{"num_hidden_layers": 9, "num_attention_heads": 3, "head_dim": 32, "tie_word_embeddings": false, "optimizer": "soap_variant", "weight_decay": 0.03, "lr_head": 0.01, "warmup_steps": 200, "batch_tokens": 32768, "doc_mask": true, "max_steps": 3440, "dataset": "wikipedia_en"}
Each number is 500 + 40 x the weight over the matrix's rms, rounded and kept within 0 to 999. Layers, rows and columns count from 0. Numbers have three digits each.

# layer 5 MLP up, 384x96, rms 0.238, rows 101-168, columns 0-95
515457525488479486463512529561446525477467501529524485543498515489463540469445503434490443469445475538475442497503492549579498606565460512524511507474508448517492504485521473508475518503466537487537470424544497457502477471549541550501484514470486496440496485445514489497499521523529439541
475465540565471468447523499546456574488461494472471501533482508589467496507513541472497454533476506508517556544563524461538473503493504559562573451540533461480429453522530527501526474560517517472516539530415595528445442459515549464476489505512545455527474517527487532487502516458530529534
521523472468446522406494574539434533532492492535526493492522501425466451457501510530485465481526514474491586470551485485464476435497522495469495551443459418482475466520518495502508521481508466508507512476550476427519489468490480500495520512586481555532469459547439526508496493562453446397
528482419544584559447443472497545582560475575469529548517448466503503453480521478504535463450488491443507561493507582520515462489517566487500481527421497492469490491528517503468465459511484537496540410450480510516512487409507554429539428538485478477483503527533542479564495502504421429484
448442510500550488434512486528514505499547515512534511483485504494520481527497495467466541443503518557475514507515513519495566410525532515479493532555469507517482444460504485484543519477430457513393476477553542455529483532507521470512513500471518466515512480467497531417494572516524490492
585491503540458474429461499436517568510471514550483478506507509516548473488505547475482483536476542467520517515560488551526518536495546539495479572476521453516523536380506473515543478503515475501479455536487476549457405608539541548522509490553420509521546427514483540538422502551443499574
427518499546528489441468555479481520544448547530537514540510478439496539548503533512467478509425533562559508457565496511507471469510593485508519550477496478543488400508487507497502511473481518539577497505501513400528481508532470458552518495448504504501493517481470596489528493425525536509
478529519550492519492478526472417567527523485521473517546502514530597529574563525534513483525495535555451431444493479471372527481523510448510524475485481479417544453489505449485415491520507542508516506507536479514478501543499467492576497498543511495544427583473430449468515473519506561503
483550512540529547481501562540522457485516517467551466457458396475432573480500514533626473504520494501587535542417501505490550488412539560531523539443600484494512517494545462549514484478475491533475520535453513486535542519529470481526433490513387498517531530463434488479464485507453535476
542553500484430513533535536507424503508525523479484446517511486510434604516489512513545454522519508521477526442508524533485540515466554486483565489465501476464583511585546438505425479443435509493491549493476537513510573520484524438546446544478529497539507474469522516529476505503498522509
518504518539520434501481549474520494447480514512544494499483588467521491506504516480475565522469501532464518529516487503510508513478499469467486502489453501531456473516543509440464413496485465555471457524499512490509487506517495501563512511501556480518509531421515508479444523531461514478
545518498423411493434496513434505548510537525512554497466472506515450472505538514537523436460435455559609522428486491511525540540533501531532582494480539502478396469513472504436540537490491534504472432564551427461453476495513495496572494503500555571545488534530522531514499516537490499431
587564534542470425563578539536454463450518498516460425552483505512409493518528502526553529569496477470573611515535489504525524507473468506447518510491546527460458500483477440536510468457485495544471534463427548422512584481411422522584526478526569501485521579487507523465515516522520546405
534524448488545516510535490492498544554476474522558548504465478443500469442544475522491465525452535516563563493448529439424449529516524527491503459470469440468478528525487481541486496465546521518450527433513443457473530483498458538495521484441547448449525521495517472481474441492490465510
495521528522547473483510492518479523477493555564468494542496501483551509446514550483540567582478555539511512525430564470509464510486492516483521513409465468487476518406514526512551477526540548545509458497484508478503422584519437464514482517532499441471480522504483458484510479583468507603
525489490502518531481534488487517541551503561444536524574468549446513446508495550510532553554525531525494474539517479475445535470523511545526606437532548445445554445464587373502457455573504446511531484537506506493559520508542553527434562525582489502479513475530563564490470475574401467413
454543508496520608524490444482405498484469489542546469564537496538492536467517556448528452536526578505485429534486533491443491524523515547531501481463490436602577452458498525484494497449539462563510505413439454464425529509521605514466454557494532462471474518576518540585430475423426492466
491491538459573527508463531393527507433465546492532481461436607503541448491495485572513543550507462492474509511545533521516485500468472525477465547478426550443554499480507500554521483496471546502465535509478497471492476516473514521532501459456476486547479483538489462503452548536510407467
513391534520498520588540538441538521494501527522537492470525464502544502420492514445525459533547465451503556533492482512593515519474490487553445462540511495491524510484491556533511494449512507506446628519519496546463474466478417512553433456474460565422513463532551449568481385481509391496
535454456535537527506539515491484498515552539482478537449395565431504522447481474466583470527451499527590479518531549488540466541525502483482470508431523438519552596513488488427427498452454554561510542483509496541470485506551514559470489482493565509478433501529525474574484317586464499512
518518505476474504503492513533511448469514443553475497488528524488443466516464467521527593500566528567547496564540464517571501525451500524519526497451509541433554554440520482415478420545452552544502531420513524505558469506506515508585451494485508451476523529526491542441414512497508469460
447440477495527437491549491531507542504534533517505430517577568509499558526423474538505543449523468435495508537606595487502474523525508471605493448462459522568494502540540490453522497492508508496532476448497509511418479484522538492538543549547464444542552528539544453471451514582480502492
520443470493498459469492519549412472501464495462532511513471508562511494445437597459488472508469532480526515579540488492479494488511474524582527517502579531535524474503535480534491481465535467507450535458474523493501454493532530477488485505449534463571497524555422481466471532503523499485
512476487498473501497496541473490540508467540480535499499564469450542521489436521516484527493446518528535536487502527472481477424505460505460432485471483503529473418508526525471530537505530485437488456457476525481489511503472506518476513486501450461516463510485523487444478504448516482548
576473486568526593538522504488515523518532440527414510463493469536443551493547492439518487479542452554504498457481542529509534506528561627514458466397571507576487461505454479546455550397466516525462470393508461519487469476475475531527454536526471570429504481507519487539546426592495494500
561441508505484426459475581447505515501495575501457469499467552531476502479498392502535501516458535440486498523523473454586485511483503456547523467574477443488522479434506563456494409476459571456486493507545512455477436484452524535496532444506557472454589503516510560448541513513528553533
488504585507565456504561501438518415465487481513501520526527569500535537526512456486481462570528508556496521413487494520490500495505414543430496489498492483522539470416504560594495496476501558522430467487436497415483513509497396512488551560463486426508551585537513535581487535548485463449
506495505498493542512490460530519571457521507497476483515472427502456497503412454452464450513508502531536471513568552595479523465471436487437487539560496534558488515501532436454469511504454468465481547452512541415569435481540518459561490501495518540572574537521476564496401516562498518453
525474394501502547478556522434536549562465545533445511562460517565453522499563587515565478522498497422546506475493495476525480476537509486503477480608523534475542521466523482464408551441522564427484476442523545508485483477585504490516542554523523485501497427516453472503441520506508409541
463492487512498487531520556488496531521537415496507466457527473497530417500445525481613548541445429520510553453568538499473542510436449485464518514499568490465471525531486493552454589544503450531462430467551521466479570529537471520487421441542504523418431584460486536440441513465470452574
432501503465519521468497483487540548539461539529507439502518498549493510539517527523488604534482542463543460478496465497435536510517520523431531538465544486486582492516509428575440484464465522537450500447516556547488431517475523576456544517522528463507519586546484524538507525489564520462
561447446499528545525477534519510482524466541459531476441521484447480525517425545494509506521533544494504456449492519438481442548449464521497556500488469473526499489496464468505413474428461452514492473482559554496474482526505454508460481506495458475481458476486466436487497546473488519535
483531487593489525549495590538501555472543507475533492522457493489500555481529466447398444539568520497509484475595503455462511502487511461521533491535614441519555449460448568469386524573478426449464588451467563383518538428490527437599463464494369525463501498580457508413473428500482406575
477522574501487549433577465470477472483482532522547381541481548485484513526420469494497521479395383514544555513548477490507533548544463538521471555516563421534563446479537522484491518598491578537482450461489488544578454481491554451440458551507503503466514496483489455468470467497514436481
523455449503564566491500525504532580524455468503473508526419442482540513442561519472522448492463543499520482507525462542487488535511494544557522537514499454528445504527492540554454546492523467449549516444495439547508446542530521549450513465460518523404460499494510476589520446506541467562
473467489603519490467500536464496525541502513455464493563486513495465524479462438495521549524504549462523511476487512501523491519500507529513527593519476531502536521508533512523480528495446507487471548480483526466547562469496491520501542520493491421531470515485536473458454441524524497482
538500478498553470427496489464497475495526519530511451490479492573553483405462479507479500504451483500542494463500587474449569581502452485546538450517534483493445564527473487532484408515481534536509545478586533493519439494448457526525447449464514420457440641550514530431524482459513513585
474581479544545490503410527474510511591530475520440505446527525495531506529529510562479457511478473475515540422538549387430459495451521558488532518509529473500525532574502504544480473483539491548472549462517526462577503415454498568528452486466475523422573529553441460434518475461478415493
453476535519502473508431529471526465511489504516535525539518530486530484548516517501457495510526496548579545493573548525516505504466549420488508468553434544510467448525513541495453507461540510538480559547531572474484493501501507460575448506508418466548456581482504458497486476485478519534
484404533540542533542511480467496486523535524554525473561438513498436455498597540441402509576470523473532446500549464516443513567455506475508498492458599557461472469498518530563563506457478469517486475478527533530529484521486462504494539484442497477466447521459492506577502497420482499502
500468469543441560454496430482616488576582514485464507449468478544493460459520454502528510466570488563553456405504591461561530526496479463540497550541533503472570459451505493511406492567485491484516509461532577422554490529597455569485439448401535522542524576586535437528509521496448458484
500572521528519560504551536512517486491535516491504448490486423556453486505552548487499458524542481556559512484476538486507565489498470461461477561537472491462597526485432456461543524469521490579440502444496490452512449496525489601514470485498535510492459500460545485467538562545570611488
512471495498518526505481558517505493492558447426442494592536544489442504481544497551465452530445489555567542490569489518528473476452483513501473469485541502493496448463493522447502518589573496514526538551492508593494498543556443539535482495500482561536520488550432466610477432577536475445
513457492569537419475490532506479517610536561514529455557488476531483445499541489484473524536417490593576526427519491458558445516466518453511477494436519567442541436532425495572432501443501570417521537518554560576417506401431476454523492459510542476533432490476479488437475388557518471474
473540505497517438494529528514542483516416489513565496448527492520528477499509541494497527525412468477515471494539535489513544387454568464531492433502505546514430473459489494540488558528494504462522497530459532473449461527506465517491415496534500514507496501456538461486492500534481533517
507480437556483438538552476516511529495468442525423476516459578506428487503533494513515530557491449467537510518477500500516450509448500454572492436547484484534506523526536596484543502484479523487498404473468503501455446497580460481508564521542539477462537531539491508465439533513487515496
446523467557537406501510472431529590505522521466584473480529528490531517471497533422468514497454536561491493478528529468456487520516500524382501543478490498537476507535512513505521469470505541424510463506486507454451508540453545534519451488503506497524517528488537504556506561535477521529
499485478505511482443515525525485535521514537514460504462453476447559470472545459590486461494559561509462496526533556465472493509459468477507509479503545530497522486539460459462492565485472562442552483477513526522450502455547533474515546493567508455543515533545559542579497459526495485475
530469547487561455515548474521557500510508525496434488523491516465531517543462435426548492521467499478508478539565469536555548523554467501502480551475477504523459514460481512484536506517456508559468546481501516461478487540438470563597502507458549439461529518499523524503513456514450482542
550545517447568508472450553409494593540505505544493391474517507451528520588503522456479487482506485427425588465516454516487422495496501522524488504479538558530554503509494473488490515450548533489501506516512523545564473519490484483499453511536479532517430517458506552447448503497463507521
529466493484502544471511504518468507481492543490488498587540456477465543475479471468501535453444541484479524454545559443473546476500503523492481501466420406513488554517465553519490515479450450496522496549474497448515524470462503548478480531491556443549494517519479491508504494498550500427
527490508520562489551533508480536554489532454461540535486520558445466566488435496518464460474435553536458487541556533489495450533514508487491525527467519475502517510467488535509498515529426529565556495501548434445495493469592520513559482526568550456456570503427430505574400496480386525471
519460548489540514582539545514512514504516527498566507534454502540491525548420491516531459480507521524503458499496498516437527526487416499529574477516481527542433516416475532485434480564499485478507561460600495487512554460373456503509456561437614534423518524502528561459503510497558445452
487480449459522595460568492401558479475459456572483486540456446529463550568436512416471445504496552497531497489482480441483497561490468479493492500503511496565583496532599515491500521468533489386505444492571489426488470500445460549530472458487505534435572503531496553521496490523561475494
493433490522473527510483460451491473504539459502487526551507477548509431494483454538496534589522492499492536536516485455508541498423483507548500503494528569556513439477559466560490613455488529598545455428512545480413521491554458541462483543488441504501509477560454505586453515594538443465
424550449486541426528516559486540538448473460559450501488497449479531504520480480479498512558541467496509486464480465465508521518489485538510511499511474492522502492516536586594517569504504551512526502456471437457426461502505527517565513489501490506505455490548568487529430513475455545500
520482472550472550517513405515541488506532479500506571442439512457497544505475516478451440481433551525490456540527479462505542484449503519490538473450527523492525499451482524515535488446458489455532498449473500480506527496570540561510466543444524467485514471471469461622507541572478490517
499478525477502524439455459470517563397525456453396491533466522512496564513514512441532487513518459549507495523526442453450579492468490579561483484513521477515449518543543474573576510424476444493454478545554493462510466498514507545504524493382535500550487484479455489511469521569467460556
490517474490480557543446560412555552477443479540430518519531607501510561457471543516546550544467501454487506526507462499522509555502502493509487515472494471498449502483509484553446533492481517538505505485552591555513486455486509489546505554490555541479437527607495494579434500525512494494
530464488536479449408477519470522517437447446489483518447512521428533499509483536460505456458458513515523462503448510498487462393528545478516488477444492499497452545528477503536503492495523483487471527549516545412529445470517496485519450473509519472442500508530508495554419557558505471467
534431450434533522505450547481500581492520454503454489510434527467466495506523467495527502533513532470513514486504510465490460494455479516459442528405506456541469521521508465481538489567512492550501517557466510503440462522443477514558436604453536493465559525506533493475389531483528436478
504590519516552554491502488575454481483512471462468415542367469519492552536463487579538410498515500573497578522512549528502512550491494498421563413504475434455565510594521509533498535475515440557487516489501496526462457456444480444505498500552455515476517517473459460501420516516426482550
491492436496557479528514529543502443462474541491516491477506518493483472489565528482534479545489470575508550475541524438482501512488493497467594480523476476503482538476533529434496555522468467554468465461476501509534542558479459519546527523498488545522413509532444526461479506503471419614
505459459447555450437432547521510468491546490408544556519512441495502513543422508517500543531566597543479472543526434478467502565528526568533501420460448531456601507498540501424463605514526523515481531525514515544493518485471485587503511556423513485528502556587544451578454498495496488519
545494402520488464554510595450499555492456512583541495541491479492553459495511545505525488492494526509500502518597475511479501490498518404548541554501568481544505487501431535524466507541465528445505507472458483535498556485471433546502460483551587520487529468426458487532464470534588481516
526439489492526524548507516544463506558509527530507510479474505500545477536512500475428389451462535594506452471577512517576526575494536536494559501453510506478514515462485481448515435519471572545501466447514479488471474504528506477504533421457505518490549514462479509513468487501539473435
519537535557433457488496508560499516531550558499475498468487530499461551406605506470471556421476543519455491523533505441517453451492438560509532429509481557577507471524506573537459537386477476493470532493554502503461505519467518489453506439550530503514519495458500555511577511568520446482
519460443476505484537488525460564486478567521460485451486467459506495552511462532524564476588508505467535516526513521492507447392504425440598517471522529454527464499479510539456477438467476496480482459544485522510531503546563482483483477548510499481533517507465522464564485515537477468535